{"num_hidden_layers": 15, "hidden_size": 384, "num_attention_heads": 6, "num_key_value_heads": 6, "head_dim": 64, "intermediate_size": 1344, "vocab_size": 8192, "hidden_act": "relu", "norm": "layernorm", "norm_place": "pre", "norm_eps": 1e-06, "positions": "learned", "qk_norm": false, "attn_scale": 0.125, "bias": "all", "tie_word_embeddings": true, "parallel_block": true, "init": "normal", "init_std_qkv": 0.0223, "init_std_o": 0.00408, "init_std_up": 0.0223, "init_std_down": 0.00408, "optimizer": "adamw", "learning_rate": 0.00078, "beta1": 0.9, "beta2": 0.95, "weight_decay": 0.4, "lr_head": 0.00413, "warmup_steps": 280, "schedule": "wsd", "decay_fraction": 0.805, "decay_shape": "linear", "final_lr_fraction": 0.02, "batch_tokens": [32768, 65536, 131072], "max_seq_len": 2048, "doc_mask": true, "train_tokens": 422300000, "max_steps": 5762, "dataset": "wikipedia_en"}
Each number is 128 + 32 x the weight over its row's rms, rounded and kept within 0 to 255. Layers, rows and columns count from 0. Numbers have three digits each. The size before them is the row's rms in percent of the matrix's.

# layer 11 attention value, 384x384, rms 0.021, rows 138-191, columns 0-95
103:138134114147091143136166090182121159205117079178089135130164130086143094150122116134112191046131154134135165126117127201031161115116173092151132165140135194173106131122173097160140153104151200104116160138152163039091112101066095091154132130123157218134122105139110116104118136159067106090
095:123121146184073143172098072100171110104144129134110111066132131173121086113124147097076068154100072078051101120096186122131124089099127117102124097104218112124156133082122153109112109116127146113131137120179141184130128177142141051154122150128120151161154162111088138125130175130149107134
097:092148123056156107106124136130130167128146122172108132149144117148121166163114099170139118104068148179187131171105181148141133128132143184148122126083053137157156139156121106215120177073123092129160150144084111120148105120104129124109057124153100093106148131171157106109147133067102114149
100:184134139203153154159127138110103158152135102092121104137104112103049136123184151142137128129136071108101086149180108127134153108147062131107150101068133190128097155128124070076129100076126131126101122131169088130134137114071122152128125108108179134095139076169125141157118109165116097218
098:156134158144103151105143087127136145127120118205121139129089143082119152119167125139174129117152149125126063105117199173092143141132119126149131092132109053093175105113175168073134127122109115107137127121089119026134143147204135109110132114123139188089089135143174092072132173165142163150
092:143126124089119171131197117146109090100140140099145127145141083116193066102114136133114084066156064101107129177097060186176107086136139139132133151095116136071135138132141065134110185147226164148141140120075145076094127088187094133170113091101139223079103108134145085080147126125058158110
089:122151130135185099129139150139109153086141132061099104173086151172150096131102100105099131151097132148117095105177088038191129096128149187143140154117133139141135144205148140172095064125118109131105131135118116186121114152136127108136166178102170202112131090081107164173145079180097099110
106:115116091066149110101139131128151144135116126039138122116174093118090154128139128161070137084122142138154148144099188149110171173159126139211131135123170138127122186137116142147125118110132092134116087130162112192161129128171144136061149085128110110116192031102235162146149168189182157133
104:146112115190151119115158130093114157124115115106133154168077044113198103121173122118144117162124107116170126087054137093128103120154171098157123144139202150130125150072069136123117172103143124110081141131163087143144127100185103122143108112155120124104152196081163127093148118159111135197
100:130120103077119137137100156106089115137150108124132066135099057145152134149088119058130105174091150102117150160129161123164089137116153110099134164071146140179179125124143161145113128074171114154129166137103133190178124105140107067121176131107120101098181234084076109140116124169135120157
094:111162129084106111086118135151153127123098115160121092145096154104117083135090111106163142103094194151151121159154216097168081138111236146165136134184131066060132155167132115156146125158061093177104121123076145169069123136107168066151117118053123118078120202098133158189117092142118120107
092:099145071200156104130147169133126118129153098141152126134121094131138143118151100079129111145041113120119150142086095110129125093169203106133119076094115127120202119194109142124082162126208147100142120114062059226166126121099098094204142160153121101142069068093117165057179128180130098113
097:173109104141107121136115103136127129222153151112161144160110146049102070151155118096145142125115114143101167158172171096048120142137091150168139168101101128120093138154100105065144157101147143021083157134109156075130130087121069177116120130080122125141152195123092102103123097144109155133
099:156172123157130094134155129131107121161133080148147106123143137118135175095124137137159138123136126163188163089113103242132154143133149126085166169119094167143099148143127179196132109116126144118171158143116146155129126130170118193118085165141128184124124162125166142045155131098126052135
095:068106106159158106124173162143158108105096159186136114133145171108165128126093127106112220110169079149164141162129091133109116123150098107152146169152107117114143146128109111092147142133116089158123145141171099183135124162089174177180164137105146132126168092121166113180102197114177109191
094:140128102055161130104127100120130117052113145182155111159120101059087137200161138147125136142122171177116125125167099101127142106101142132180113096136103171111129130119125092175131149143074046097165098136086074123144121097104160162102131071171088097153195135105128128088160133092098167084
093:092143100095140067131047135114155160159129126138115140136118116125126137188073114090072098145098132074171166115102148102139064144170164141150079162165125014106169081133113191127142115155191150122115147128189137153168133140134159107149155158130123092112071143138091145179095141106156115149
101:185095136100104125122125142122131127148166152080141108110124115148115107125068129160077107100197086142176039120130183191096174123136089174159106050138133160122144133157135088117172114076177135070125081132149160039135119125108113123089111105131132179156205138140188119126141130069092042126
097:066112113117164080119140134130066148147110096166160158133116209129076142141161141118105138148046138155129209157140109103169061140079053160152138072108075181128109172142138155184092104086134073117151117122181148182151101131159109130097174097107126143040196089091100106142127092129111132095
092:102134144144113111107147106160146145162084100156119145130124156150038143182111105170098119179123102154111122214072158100155074109137106170131118109134102085164180119127146120115147088105113139156130134138143151086179117200125218074083117151183186090104093091140095132173088218127190110137
092:137134145132119153123062137122134117107116141110134128120104129138181085153111154085115147180094177114099102182168098042137109165072070120112109138105108146180055106078084082074110177160124119126129122136162099130103112108149174145129124127113171061157085145109137145126106083106160129092
100:093122106072189119123159151178104096077180139146090142111146167192175138131162109089103091123093178128202119124117133120064105114150079082146113128150136176110165113147181138134135124133107098131106099127079078154138109117152177111133140131178140121130120037134120153115152151125188127122
102:086117150155126092111174132126117111073171184142148142127060133165111087089164126126122084153132063108080110140096130118120147137179101160123175030157099092138153128121124088088135148121157108108063108121089123109150148124104163157136050148124122161121141158080168156023168099136135091116
096:172172114098078193137101113079123120227195126058107181114157139116147161104146130172093137153109052139070114135142078209154145133119127162112105148120161170117094163150094122127140153116189169111115146146152112099112119165132092171082112175129164130134131112148165100139120134140000114153
097:085131143141092102110144156143113153146130156041114158145174088133102181150131126188137075121134182108099110083078167131098169117109174070121179186164107135107147102111118132170147161087146130125120146133139101142145135121157065077123116107138159116131073163114113131074117130150026142222
095:138127136127125079082153129124104154162140145143135133135127103172126216124110122054113042158130127135150147125122114073144083132166157098104127149186128050151131161116113183055131128155023134193109122110110113179123128097158156116093147143110149091119094165074102152152122123161190161162
095:072125126115092144194145081139151094092130124161126167167146111074171120141135116090161115118166176148109153143090149176114136123148137164043122148193123113162142143150096159166134101148164097099170134126084121137155119138098205150115136117128137166097092119112170157073114133103169119156
094:128124108151089147165156058118131081136130163107113141116136118148166101117127113152076149148090058161061133125128168206095119154170138095089108112137108130116095158142103115113089172144151119119157104123136105221156118130137075098115064156144137137146252132149135163148138115121123120109
087:154115119115129139134154101147127111047162145116126123146095127121210073112139124165157029084168119121153128179104128144129169132114131150106151127081154121098112122134135162139168131160113162151195094116092124149093140135105128171120092122185124206099157141157131086085168164099100163081
099:141123164164132065126094058150117136111107079126161137131136149097132139132158114170137166152081152187082112092131140103157129121139105122149135097104135080129158155125182173208188147138156101103113171132162146204145126151146169133095112121142131064109136179115105120110091122093167175110
094:078117123046148106117158156164143125118107153119088169156133140090179156099120134140126124145142160114122142112150127189152109176114113186131138119155089132140125118153183110138096079070095113130116177127217192107136134096116170143109142106112123170039135186102135121156120077148128178117
098:053149165106101147151048113130130113128121125191114152122115221151109128089130101078134131144103128129139173141115136108147139148125097168183136135155074141103165185135122163133110077141103111174064143123154160124093137164093154170157161161086112081115122146129124148165111138145070219146
096:124146114204061178137184148073115155124167076135122172106118135110146132148162131141125089165073103119106085144075141129181118103141161136099138104161095082112138184104086170147121132105104170165110126130163129162157129151162195115153141097171174116131100126096125128097130108112005107107
099:096147188133150120113005098134138150191103136136104114117129123078138110134090133048129133093103182114157124205117138162080156156081139142149128108126077100189087135116086178068130106180105134116120166131146149106150123095060149197199216143091124117115133099138163107191151070184139088124
091:116142109208208154128129117100143119142153081127148174110145173095153112096151136083166147099125108117125138105174168183107107113107119089135085084123119197104122097103131147197093108172156148092135133112111141164133126146111120161205175151094133150138027128090132144162114167199102139157
094:150132143121113162117091085122133135163143083052093139106095122134141139091097136121142126233117170125172101129150063123187098150107099106107127110094148119152137112174190164081142076108106146106094118118146172095132135101174141116110119128117130140147122108145069169135120166099168124021
099:168098141158106121155061084131129183142135144130124099109095108114057147165113156106131081138154159125157047108074089055134151115122099151147119080094119044084153112098032176123128078137144080119105110129143175130121131153142120104093094089203113123128225127091132134095147123102129136112
101:162109127079049108122119165140128129165118133153135122121138202077132197131112135092078115189132169172198073078186145195116127164130110154176124121151148119084169139162153153104113104045094102075088131130133129110157124144097152132132102139143101152100141156155104151124126147056169058188
095:154119192173133088109106058141174088117094106151112081116043117170110118143163138111103102092140167143118098107183156088070129151123058121080102103117128090200100053133129106081106125191086100161148144131180137070133109094173182177132095137106142090143129138143142138183113073165195128149
098:081172125089072114137143148160102120064164165146121128143155230135156148150128121117165095127080187132190044108117129101119085067115103120148121105161115112071164114118131129180122167072151148194135124127144118120098121196142144109158123187126102128158097051183075164123119146101110110069
099:146126135129147073127133183123119130166106155108151121102150131074106081143085120097120149148070121116144177152160133098093144114135088142089093154168192099181123113104191069160134153113089230139116139127095147131146146152059136144151086153081151095168135109175108202175103155135123092148
099:108094092084153166137166187171108123150092154083150131152156088142126105140107124143103188127151167117171138180129087093103087133125126087150164117183113061144172151107121122122166079136160148143124133130107096135111115131117095157202068092138181128094129134110101114141110093136112086109
095:144065209094163106146164054160142111164100116156101132107069109170088132125114134157096170133149109121111134152175094166145148144115079181132121114127145207141117164131151118082127070098088138130126101121096135145138136082114171112119100126092120155137179146125061147112135132151164104119
097:128152149087102111134115145114100148107144185048083120145119135188158138149082104122108157143084137161131171070109172090000091149171113178121125127152088114110088149102060129146135105142145083119074145142145171125149127155085119109179102115101109109090174211138108117155125057113055099162
097:122114149162119175123159130113126148140169151060123137114129119087067135143116139142132164106132104113078160126138201170101113160179096109080140161115169109090205125122182171153149086114114160109142124128125114043164136174119094125159091090050153206106134146186132119143107166136083159134
097:104139130050149149157098135133125153165104083096110165145183157077149112130106144157112184103124097165143161123138142123082123111106110093104117136142066172127088113166155125094084107134131100079117122127095110081109132071105082125133166118109086107164170079161151116116120159108203150122
093:095118125102130128199166144156140145103118118151105110107125143135107163130095123129156134126098156129122166143129085115165130180167146151147107128149048076142066184117077151152130125161168111068078143122146107177144115099174129162142156051111065073109112111109123170130118164098172135084
103:120165076119188148152181167145126115080131149134143157140113094135109124097199096082137086105079108139143113105180164067173119098137170105192129126112141147103115127136114098206132165099167087150087136119098138203109134123181127154131133079154089111131179090060122191131149117132073115158
097:119125100094109120124168166158115127097175117122144124097124168122130189126095122160125138210064208091158119127154114082142125125147126147134153112108154108117182142164134158159140130102139069091072127123201098113162128133169160081128143121196110054143148088102146154093150107123177107084
098:125083148102178106077113164143128119104095080049131121124209083115134171139145100124116160104162127122110231151127191079123135108137051060119125125140184192123150094121193188086150122107127143140152132125149146110121122157139173101189162129168167107157144164144161105173096130181204150187
098:110121162129123131149050067102111086086158094149115106104128086130088152124112141108103132122108134108087176143139095109151173119134112064113168100103135172136066141113121156158150156183134118095145091123112054119117110106125082161195115123073123103152197100066145156077157085166107124100
094:162132128151164092120130119075133135111046088154110087127142149051096172158162131141095093130189115143119204131149145108140091123178120095080112108096080113103101096152152125143094123201073121105129092126087058081122124140049110162198112132129122111129058153196162097141132121144044178200
104:150112130128172096146121122130179135073141143170077142148130155110219073115072126102118115141173145110175135146110144097188100069108149156182124168175138144136140102116131121150148153155115142152117158117139126111146135136170111156202145166136094084134069104083072121161142084192096132145
099:196137132042111135148148107164140097145177100155143120126162106110085179100137111103112123142103149115099124161186107055194090095132087112099133119118098138064166091157130142174121172115130102114173127121104149061131127098112198079105099089130136132135074115112082158099138152185154121081
# layer 11 attention output (transposed), 384x384, rms 0.0216, rows 138-191, columns 0-95
101:135129166090132064140127169075131119102122129095161080113125158162147197134113123130116028175120115105109103091155123122192129158154110142079153154113151062099141098133082130146122075170130087149152091152149097164132151174118131170146146153120000094126105104113116148158145114115141128149
094:076122074130177104104188152124065156123131104118163099196127136146127147154140128163153199169153143093164100167164152139160119149148036169131119140084078163138074080148118126180129158115109126152110086064120132121082197114155095130075076076110232125135068126138148136113086066117111104116
096:160091173159058073174116134096128093124114168080086151118101147131137082121148124113122135141132150088087130095130126127100138144096130104120106115155178126187134101153119123044135084204151171136115142144135141158093183169118132084126170154117100125095158101120118119144120145159182197120
095:138072043119065098123179125129108134079119107133154155094180183128145106114113103144158096106101181118187159110094210138121148153119180142120100112167130101126165055099146192162099167128113149128203131144064122139076143106120164068131128133145095120140167203123132107147137120072097152087
095:151105076173126138165127120113129126188129125052140166116182100168121127071108138146145120128150097165151178112143075119178124113122088175174177145120131109139099123101064109138111163115125174122155163224169119166112167133078162118172136147117119056123136114115092120175111104104159110117
089:118105063187162119160107106094142198106145107166124146121130140142113122114117125187125092122136129192123129113154183083094122146117159119136138122182142072118105123121143144170128102108078121136112121159162099144172163183072130153113142151163103101146164119137142183133149071137166135137
084:126084131118059143115106082108086064134110149140151144065140086093138157114080162122148153090139098107094117160106165151096129145151157048043115092165113144110148142071123164104150211114189088155142094055168128145126184116124119147101091063162129158162124126171132155103127133098165128116
101:153132191128109164117145113079106155141092165143126125160095142096133066165145085121158104135138149157175177095077091156087087134137164119086100150145045106126123119131096103069098093148140111163134149220099113109087064143105098131169116146119105141118106213151087117166133133087100078105
103:095137102098059118145149101135132120072160120095165154142164160163074106135088092158122100092107144153104130144161110160116092167120077178117085153103126081115114120184200091108112104153113114132150110114058091141137183116085114152126147086106117116152082093193108122160130130080088103133
096:094169142137141121103142129148114092121120112116130134159152209123132112095192144140124143110116091145117075120145150118058099125151103125091112081155146175105112084138120080125126186173120133085121119042135134084130134201163157180106098116167144168148087060140207152105119105175090150156
089:144125161103157105186120105098157094148103170096113213099156104133136189111176120129130157165136121164090098111126089153099125117093081142130143147071110171188169170102114098086128136103222079104141133207166096134190144094126102166082133118157089115151101089139121097104177195123179111155
092:131163145143131158092147097140087096166077145116127114146145131101165120175080100119155110122182110095112138169155135142128088200145109151118152195166135111108099104050134117137152105144091076168045143024134160061145173146121147130074076098098149169135140166193143095178091089094122134086
092:107144179117129145128144162133099155067087125118152115107150160116124197100120113134106081099164113129152109079128127129140135130123165116107146141171132095136146128111176136180107085112139117181177063202137067125150113135116177108134147103168091150121077128117146113134146133125149157187
101:118082138103091155086101105109114123114060163143052151168099140119150087119095081119133077100064136089048088084168102125079160149120159148130098089083162080117150130120101077046096138172137126114076126156135134147147117144087114085146195088099116129098181110141109115199151141120118130132
097:175163150103143149112086126094143135133144109118092129130088074175112182126120183125122053119100165127065129062121162144111145117100195097145193101122161133142130139133166174125108103101153211049162151206183155092144082087107133097067126153070109132143081115127137114123156129110107119082
094:129154176136102100107103195146121118167154169119151149114166156112141104157100069084141155124107157079128149168125134134140142153135129086082115144128107110121158155129110138092133077137119129162080119096189158110135119120104123092107151217155132136064104091127104102138140124144156126226
093:083157164137101183113137122135184090145124152117156100110127076095105149115206195157137174176141120152076117109123120165131135088060108064078196119105159161158102154136159125091164104113110101128191142255086154100125074159131093203101095107086118116159097122118133100088123156127120113091
097:067128104133100093169118162115116109071091156122117155102098153089138119146194119121160166168061154124107144167116142093136119127098168099016122119113137074176122099102140140126153125141106151197147125186143100178094151143144116110142130128168124128091091103078136115120149114162127229154
093:154098117149122172084167123138143107110118170122138154124086101092115164124163136161105086080155111102136077100130168183103131122185187071107112190141136133133123084103086116105115166125090221101148129173091097081162080098073155080145086191150121101173073169133160161118143126139168134167
089:159115138113107148141112149089152061139158158120127125094073082115157148119178200123201171130116128108152104048173175153130165134113131056158142117094126161128086131116148161095141167139151158112135139218127163156057121099154050134162094143071106138100124178105175117119107084110104099113
093:131138143100163129108126142137114141130176120171147136142132128072048206110183098151068113118131112109160189154085116167130115091168172117166105108175129147121152153186137147180127080156123147144145112067070112107186118120132131110103134139120135176156125142145126122120115134123121138144
097:123145169166143133129143092086185160183130114136157103089120040136111139173136123152181160123142107119075166145112135115155103124153174159122144168132116115143115105079079078104083192101107183149169165024182166112108163118085128151110147170081110135152113151100177124122117087180101159084
101:186150136136139186130149121128108123172092117155206147133167132102124151195098095092165199094107184161143125181153128127094109148104139117150090213122138117162086154117163133149142109128058093151084129055174053147123098108160095113087155119176166124134116124152116120143161080150164169127
095:088077105188123082120163140179148108065108100160143106152124129133157117125094107143147053087137169138133135084114115078099163158135158158102164122129130096106134077094179116123104082192124143144162122181091191115111138094055130113204146054118064086113144130133055142113144089089150109142
092:167147158098116149136168084110110102095170054128126075067141131127162067102120139141129097139140129160128163149112091161123119151107094142119086087105178110133100138167138155147113098147120110095197125163114151107105161197070144146211176143131045119111177113155119113181079168053132098107
089:123176177109155191146093101102134068136069109134116215121122100068155139169120147188157216127158112184122117092132079195138139093151085119156162127070136169131132168111154116134136108103201093079162142113135153135142151137165117167104135107126130121174134126203131088136124126122117057128
092:154170136108137079122090120130124138175163152107106166075099134147157192104145129164140120138125138122110148143127101125083167166121137084227121118119137134161118150095142099056108124081152124177159154110173145110136139186160054101135157140109042108097119157152102073151166155123088135082
091:103131143166149093117101177111187163087132134139150121149116114084147106171064117124077095157095160069117150151132088076119151128116126203119077189118161122129118088114156098078141076160154168166111134085083181111127148119153136148145127066101142133146079077107143124119138106075136152140
085:121097120156157106145170180098147218181146063143149114124183182197110082148124092080170201137128119086063094157153137082124107115108125131156088137180070088113105157150083080105094153102119102139050142100124134127183191091119148083121144142111159097142132160100124158112128081148127145189
095:125122129107062174125094147122159060133144112124066112141059107140089123072156159121139114112138120118158161146132130158129148123105135123127076162129143171153102125159105149107083125111139126095134106154134158094135117156125106166165134109149144141132125076124139055093134162162093037130
092:141135157132118154137107109107157142162121166124159146077083140158112188136134144101125149129151117176158109117100124090090129052144157072146138121177177127130125197126065137084157154176161136081178086146106118170151106155146128125157137192133104082155109084126103145106156165127171155112
094:184123154110179102100160161144117128144138154082112122134089063172119199179176171138126131128127146138102078087114090141118159087134211072125143133139153154155117124127181169112150173102125124093164123075173099127113158130131123072119076104131124168157116098163089079137110164129174094091
093:133118136136117059193135125161170085143104141120127126136165139088142086114105120127147133104148126130163125123142062162154172147112102101153079169074173155121140074153128131135137125148175072118124104171096165115115198109087080129137090173043054091116179199188078122166102128102133088172
092:160114095115135135140193165188119095114114165145151167179128133144069201146175094153138143161151085105117126077120083114142094116134139097103142142153148144096197118140076076172138116114140092101167142117142092119123084128122143055058041115107131148113091154113098162105096163104155169147
086:096128072115097137122149078166126174111088138060083131158118100179102173078087149146094135136170149125201138112118122083192118134118118184156188128129134150139131122122109151091111147102121120168145152161121126102117157101117156118109086094092141082165198111127157114144159106108109121053
093:127120074154131130125133174132095108097163133180159111167152102126113155158170105146137169095146101114143161148124160120109132094125090108122098101154145169122104117043105100144143216133133144151142145000045112190113169160148142156123100136130105115102152158117167077071123084158108122178
095:104123072127110130139153158156094091124102189119154133209155107106121080144150070156133243149090117096110159133176155146169121112086143111122089193103104163138159161122176093113163166163070140120128132169131100154128087095130156122123097142096175118100065167154137148138098103136138131166
095:134174158128157125175145111136142090131143180056123138131091097098120059097171112145150154130128141146081141130068141122093128095114107145078099096107176103171085105081114126136151177175184170102139066170154086175080130088174141137119175089113099092081130111076126092140157154147137215108
088:164141070097119113120095149145073105160164129161148215080193126101096157077165139116138168142114085115145171107105124135160179079112154149196133096173080156082147198080120143114121133049164141092162157118113099155088177125160116092111138107130159195135129137142129141125133151130168131116
093:124101151147185109158102101089137116158122096136089109085135018158117087171141168122150163130167128119043188144134170158175112156109143089156132110127142153210105119130119134101178134156101105081112141114175159119123181129124106140097152135128113141121154129114113129124111112128122136179
099:082142095116140200145101106139113108124137095174098070107128129113197162118154169092096140190140125115171127076128169142148127097075141114100139093053132155078142099129129186128085063132172071142080102101073124119094094117159140143123165149143112155099157176071144099096110132162109147069
096:181162176130140142113137092115156112080158084138174145092084191178148140127106147130178056104108092163092125067130121139134145154130151097106125161109132183108103131151140102154130151120169079130148193177140122062154131165085135137080128155114075129142089161116159141078163134162129146132
095:166143102103140161147106185079115136089145167151168122154137192083179170146119155099115108088120165152133115144115133110096161092175166085104146114125129123142145132133134155180085134130137120151155164093154128140129085127138154156147166130150148167100132102114171133145135140138117169140
095:121112138145117127167097120157188111097135162134184152126116112105115136146175165120198128123150122084123094164136141120158172090055118052078089139126130112160157156169204108121176152136158146135155114141134112113055089170132073120104153121185116140152071082108143140057123166113170185111
097:186099120112148141164116145096136134117130125161151127159163149174167117086118171107133117150123140138136157117130163099128160093075164130177148094140133129121100112121139163130084155110133097127120142215170145149058160145119160103137171200179102081114150123101129122146130164082123124130
094:137123125168147095117101122164145093065177185145145077109100084144092180128125106062152098157127155125167171153124142095128132145116160129110156130130175138089156127081078135175132126125138168150141127071106120154171106184146174098127096091166159157120071134061125103122118139150090124160
086:160149138145147109092134106110155152145127166102154125160157132142143069170126072114147126111107105125135098159148087140113123107103149111153116178101210167143178089171096077121135130140101083139102152096086109109156084158133097117133071176198122120115126150157159053120156128155143124117
096:129098120140083122089148127180082114163094092131145035129102124124150115158069097184142096121148137164128113140118088140123082150175149161084116130160081154093151146117094136094166102122088103127090113041125100082144130138083089151114120103137169102140109169225142089136137102164139091124
095:142150189129136146100127115135133075145094168138099146169120117103091094138177066084177152109144088165102112174085122135117138194114138138102053141151131160132105128085099106108105173188103174118140097032090151176112115118096119153094136141100131135090105157147137041129112147094116133132
093:146162089105068152145119124133151090154143120137102122131027172155088143057167205166151084134157130149163059096101076126125113106132185118100138105122103137112088108128091134144107152096119116095130120169122174082130162117109114175082146093073149115137147124107106119081123137146029082075
094:127148106141155092076204183165076143128094148139197153157167178090138105176132073104130119090124162134131121156145145168108129158145154208110085203126103183117179094149139081163063123115088109155071146013135127107126155103115179089083150120145129165093114155173115066132142108109134114132
088:154108069102089158154080152180153091115211123141200177165133149153135139104099146090165165137079120105167112116162154146121179136113127124155143134139119102126180080087160146125135082102162102151100200175103121126088143109086129068093165106101174105140191124118127157131117128113161116101
100:060144115133135145135135097131130154105097118044169083086144097171090145137098168144153155090167110184103120165155151094121138160135115083126132094116109118166177146197137108121128139084166103113114146104117146139126117141108121168079118061096118174133146124159194134066130145112147144122
096:076128111176107108105112124109125084128127159153094123120069155097180128128176114149165164141149098156143086112097132177143151119123161166140120132150129143180093184080130140112129090142156125122102098053175158163182221172151087173120139185165115118081216162160132068137130089146139058162
# layer 11 attention query, 384x384, rms 0.0294, rows 192-210, columns 0-95
094:106100123119103077132123132106122148115167130102166147084140102101163148139112107178066124149085115124134110141155133196139193100147102207094124174117151166169136125076143131100176189142119094110149145114146128149094105120194114163113058139137144134141127144189130146123125161129162120159
075:150125110154064107114115114119145221160132118145126164137168159097138065196106151104158100165114178146133081144093112075107149149112110165085144150088064154087126052114129151067116123111088097156135088111136058160151119147111159084070111173091098120175131091120077133147141178093170114090
101:108145114103148136167069160127206168152136125154080131118176117134112152166116088082095116137190067114138194139119117042183116122106141147082094173132126166102046188125140130130090100140162074217161043125140123161120142107113159140137131114101112099109196145131129178077122184087119125070
072:128097118137184162096142199132157143135061201098090182110134105187136179136133118119112143099190121133132167135126156110091098077125183129106148101173111081118139144122102095159155132103218080139101041165115102097168147153081136167123110108084131087170123140142119107118089151120069118130
087:074139117050178126163116069146148115170163090119126042081093149094114148106128140142101097213073142149170105157111085069128180096151082138099126102120154156063124116132201146245149126081150103106134103109123122077110149201175103095163144123157092131159128178135187120111161171116134135098
085:197130158168095129154186116117101153122114118177148199155174064103137142084144161129130138118103085168141076146104131140125121143155169163100075177158103147122157109068117148129114178119192057176141143064122116112139127145147155113067135172154110094139116135161122133130135097166158054095
093:163102078164070170090157148129091131119084208041144145156188100125150145128138081063123122087071101152121139085153134160082159114132135132125119155163130140116108151122143145120152100086127127123175082159131133154203143192085051096060164130110119147155152128087089054162136176100160111145
101:142159139128124100147150148162138126112111143228112152159057097143107171120129130115075155121116120120191127099150100191120190081125133100120162145134203104143181189110126158138201162106162115119118108146145108155128154099121135107163141154121119119128113112118123159140111148120149105099
077:148204112096107133096136080119115096203092056182111129145150151121145128075128177117147161184083126115128134168110143174103140143135106130078146113130139116094117164124184165145119140087098111100149136012160166094147118127184163083168115133144081121087142167143154163157227147154147173125
092:109120149140127104117083104141111098123173089113184014122139100163091069156120176075151111167087150148120136138151179123141140149098114114155121148088117073132107138133144107049057123151062156074101158133168150154160116183101123092077097128113145160145136125114129090135099134094133108088
068:133071156146129141116138190115124182043139202033119150126088087148128115122138105137107113067141131171103108100135123127130119135133139130171094148132142090217167079095065087100139122166174105134125163205125086147133121151078119178102114117122171127187136084109110110120062113156134102132
108:149082145170142153155117109156105077135197124105108113113157106133141130082115161132129203186122156142120117185098127096086119165172137107146090136163105156071119055074117194150123146102138127157114182091125160107132175212138129048122137122137133126070066100130136100093115094114137063140
094:116151087153141073098164124115152073118080162126089158120104126122124162179174126116094106061121111088117148128112126166113137093102111111165191127125114044140141173112186146065219123109120181083072098173154127165113137095065085138147135115134170175146081102115125092149122115127107145107
095:109043079170156189107151201104153077129102103069129159155142124169173094156127148107132157135129122071160136122165184114135122140113149071210061156118036108126138110086090095134106088172080145119124129179104158122090117117099154132107160138094148155153104089133101162119109095105148096163
086:110141153117093129087111147120118139132057163114103139101082083124136116104135125162145114090126128199162162107117101121136103099143145115100128083125174087140101116138120136113152165120175064089117140124151146109171091148138123151138154125138072153176171159162067080119157107156118098130
102:112132154160138085156154107150097102120082073196154129100060078160130139128142148209160101130121132113127136123167133175104171113131142147149130093113135094141132100166107134106161128173150083051124087097175111092075101111130142173140086132089097132174150155162124109177135139120045111115
085:134124091173129087204126107167074095132116049152107116154116095150177120082140133141190143097125115108174090132096113097102110139095160106113119103104122122100143154137105139154129155149154082112188077057155125115152162155217164083106134130087103139096192167158159104111201121109156147121
093:120110127142089111095086156131155124091061147070149126107097101095146101151079137185185134139108134167144145110163129145156129114160089165118096110114162144142105082133113146094128183149149075108158158120181123156092085125148133131183109099128116091148175126169073149175099089100136055119
098:119127137121119146130116097126158127114122133108129136103149136123154126156138138184136134109068123118122173150061142159072148108121093133158125128076143111156177113132084110080185178167153101102123139113136105143119139142136172168154145064102158147120097129108158130164139149139171094169
# layer 11 attention key, 384x384, rms 0.028, rows 192-209, columns 0-95
094:098134133084135134122156159122092129120079064150104159114114152136148213133138081170107104124122116054101150130138137143166117117178175154100207156115130116175184104103114161145105158076151069100149118159132137127115143147097119081149153162071160112143083125131155164151093125170076119129
079:140064166115159132114131130200117144146139152135205130082129104104137072098104087148154136095106086166104107115107130134099131094107120140081167138123148091099137098067061108144138123131090117118145128176160129149083089151097170090038201137118120133113111159114126126132103150093091073160
103:091147146087120139143080133121136142117125131136105124126172075125106099100135094075128155065161132182166129188107135058105135091109099147108105151134068141100046168086087098137104130138127128149127100149186111090132114119106139147149111082138113093124121096074164149134133210126157099084
077:108176100166139145087137122120198147073112141130028153189140122160130165142176168106106144112155166089163117145125126142101151125095128156154133127125109136114098154164165118174124126125164123171109143073082127100134110137147166183138064132122114118178131161150077132104092082156123127104
090:108100101123136140165128139065121128141132136089196147118134102150107144136076156189027124207118156121121121120126139114102122101203147118088159162168136190093192104126188121123083145116148059107119114142149136113153175181094076128189129112139058124173138107104159126076202122120112206104
090:126118117148150162089146094145104142163121070133126111100151119069148103113103130133085149100136097160158113153122160156129111131119148137103173169150173120082183187113177139165135166095132119144169064131095108163180153180152179048065161185206132171149129156180158155112129102174106132140
097:104139054188138098124099121103119086123115125117157100143133124158130140147124104076125143089165152081188155105167143144108139076142120136125158119146083146049103106050117127174186114131182139134190061115151146108129131147180185137182162136116107114142144182148090085155095089151070121189
103:153179131157154091102087154096167125125165155150078215143135129142128199125163108103086171100169103090155182086107122113109181134113180103143147183175110149165149172120148165119150092174133141109092072155102183100137119122148122109110122248089124143139124117096167135112095138105097123087
085:149102162083164124112169130191107150156144150121197103060145111109095143097110064129088131146107114182123118144099149123133097090152158128098157137121170106138147155099125090153135133127128111089149081168179116126150087134108107084108162156176113133070123140129172120115124144135102141134
095:112148127142090188123132105148152131118122129123144092103146083116127093112158163122187136137082148165127155150137106091090133139066133102145103147132133076132128113155160111115065079105079076110149148115118146157138113133105155159118166109112137169132170098084173158192111134100159111125
074:093177111174107140117117124064158107065087116118021139184116149145165122169163203133142128119142167072116125128151123134121170166116101137171105134130123136149132112153162172104148114123151151173134166101064138120105134131157148193142115141113164140193138118099107150132112100168123143129
111:143111117182088128116135102129047105152153088118156107153135146163131077113106136154131177113105170153155096136145132123100103127094129126079132148170119128067186122095190141134104146105119070141136145134103127157150220161118153084105122111124087155128148090117132157124153112163122166142
095:160140108158198052148108180160160128149149211163114206118112121161128219134203103089101166144141139053124235068134107130152130088090141119161101144128147144167117104134083137083139080147125128090084105117141194119108068075119097123117142158100130130094149172132132131131085116154093105145
099:114101146161155123146106193122162123111175097140104110137095143171093125107156147137182129114114126078140118134207090194102125125122115123156077118092070126118084115120132127141111101131075099148126117116088119090031131154109138129122142085080129125140094136142121183144099075133095092130
090:081150114130126125083101115095150109061109126106063101105124117124080135140136150138112089117147147152165108137121140140111107104171100133196120117076129122162130143121187140167122132151178143155128150128125108090130080151113127185152154156168107116156164159113070092119097092195125102081
101:094117137134174129122161150144169146164152120140087151161096099161091208179118119167091031195075125081086132109165128154147104113153132106184129163094155152146138123170128155105075109157123078145196125111110112108090075102122150152113127121118115163121138155136110141128160156131090077091
088:113076111114124128101127120149077154116190087088177094099135141102107082163090093119115101108163094150143104174112145117133099112146130063089154059163146106095169121073107133131157134130101147133149094137122146114154156194161160046064111088146135155090173160115155117125192119164103138146
096:117133134126063142122158163115126094074103071132073120127080166158101136143080112129152069104107152151127073140134103146132096138153073151149146167085126142191141113148124136160100128149157048165181164139118113143071091163155165145124139113125127096159095092101077174124115132113097098044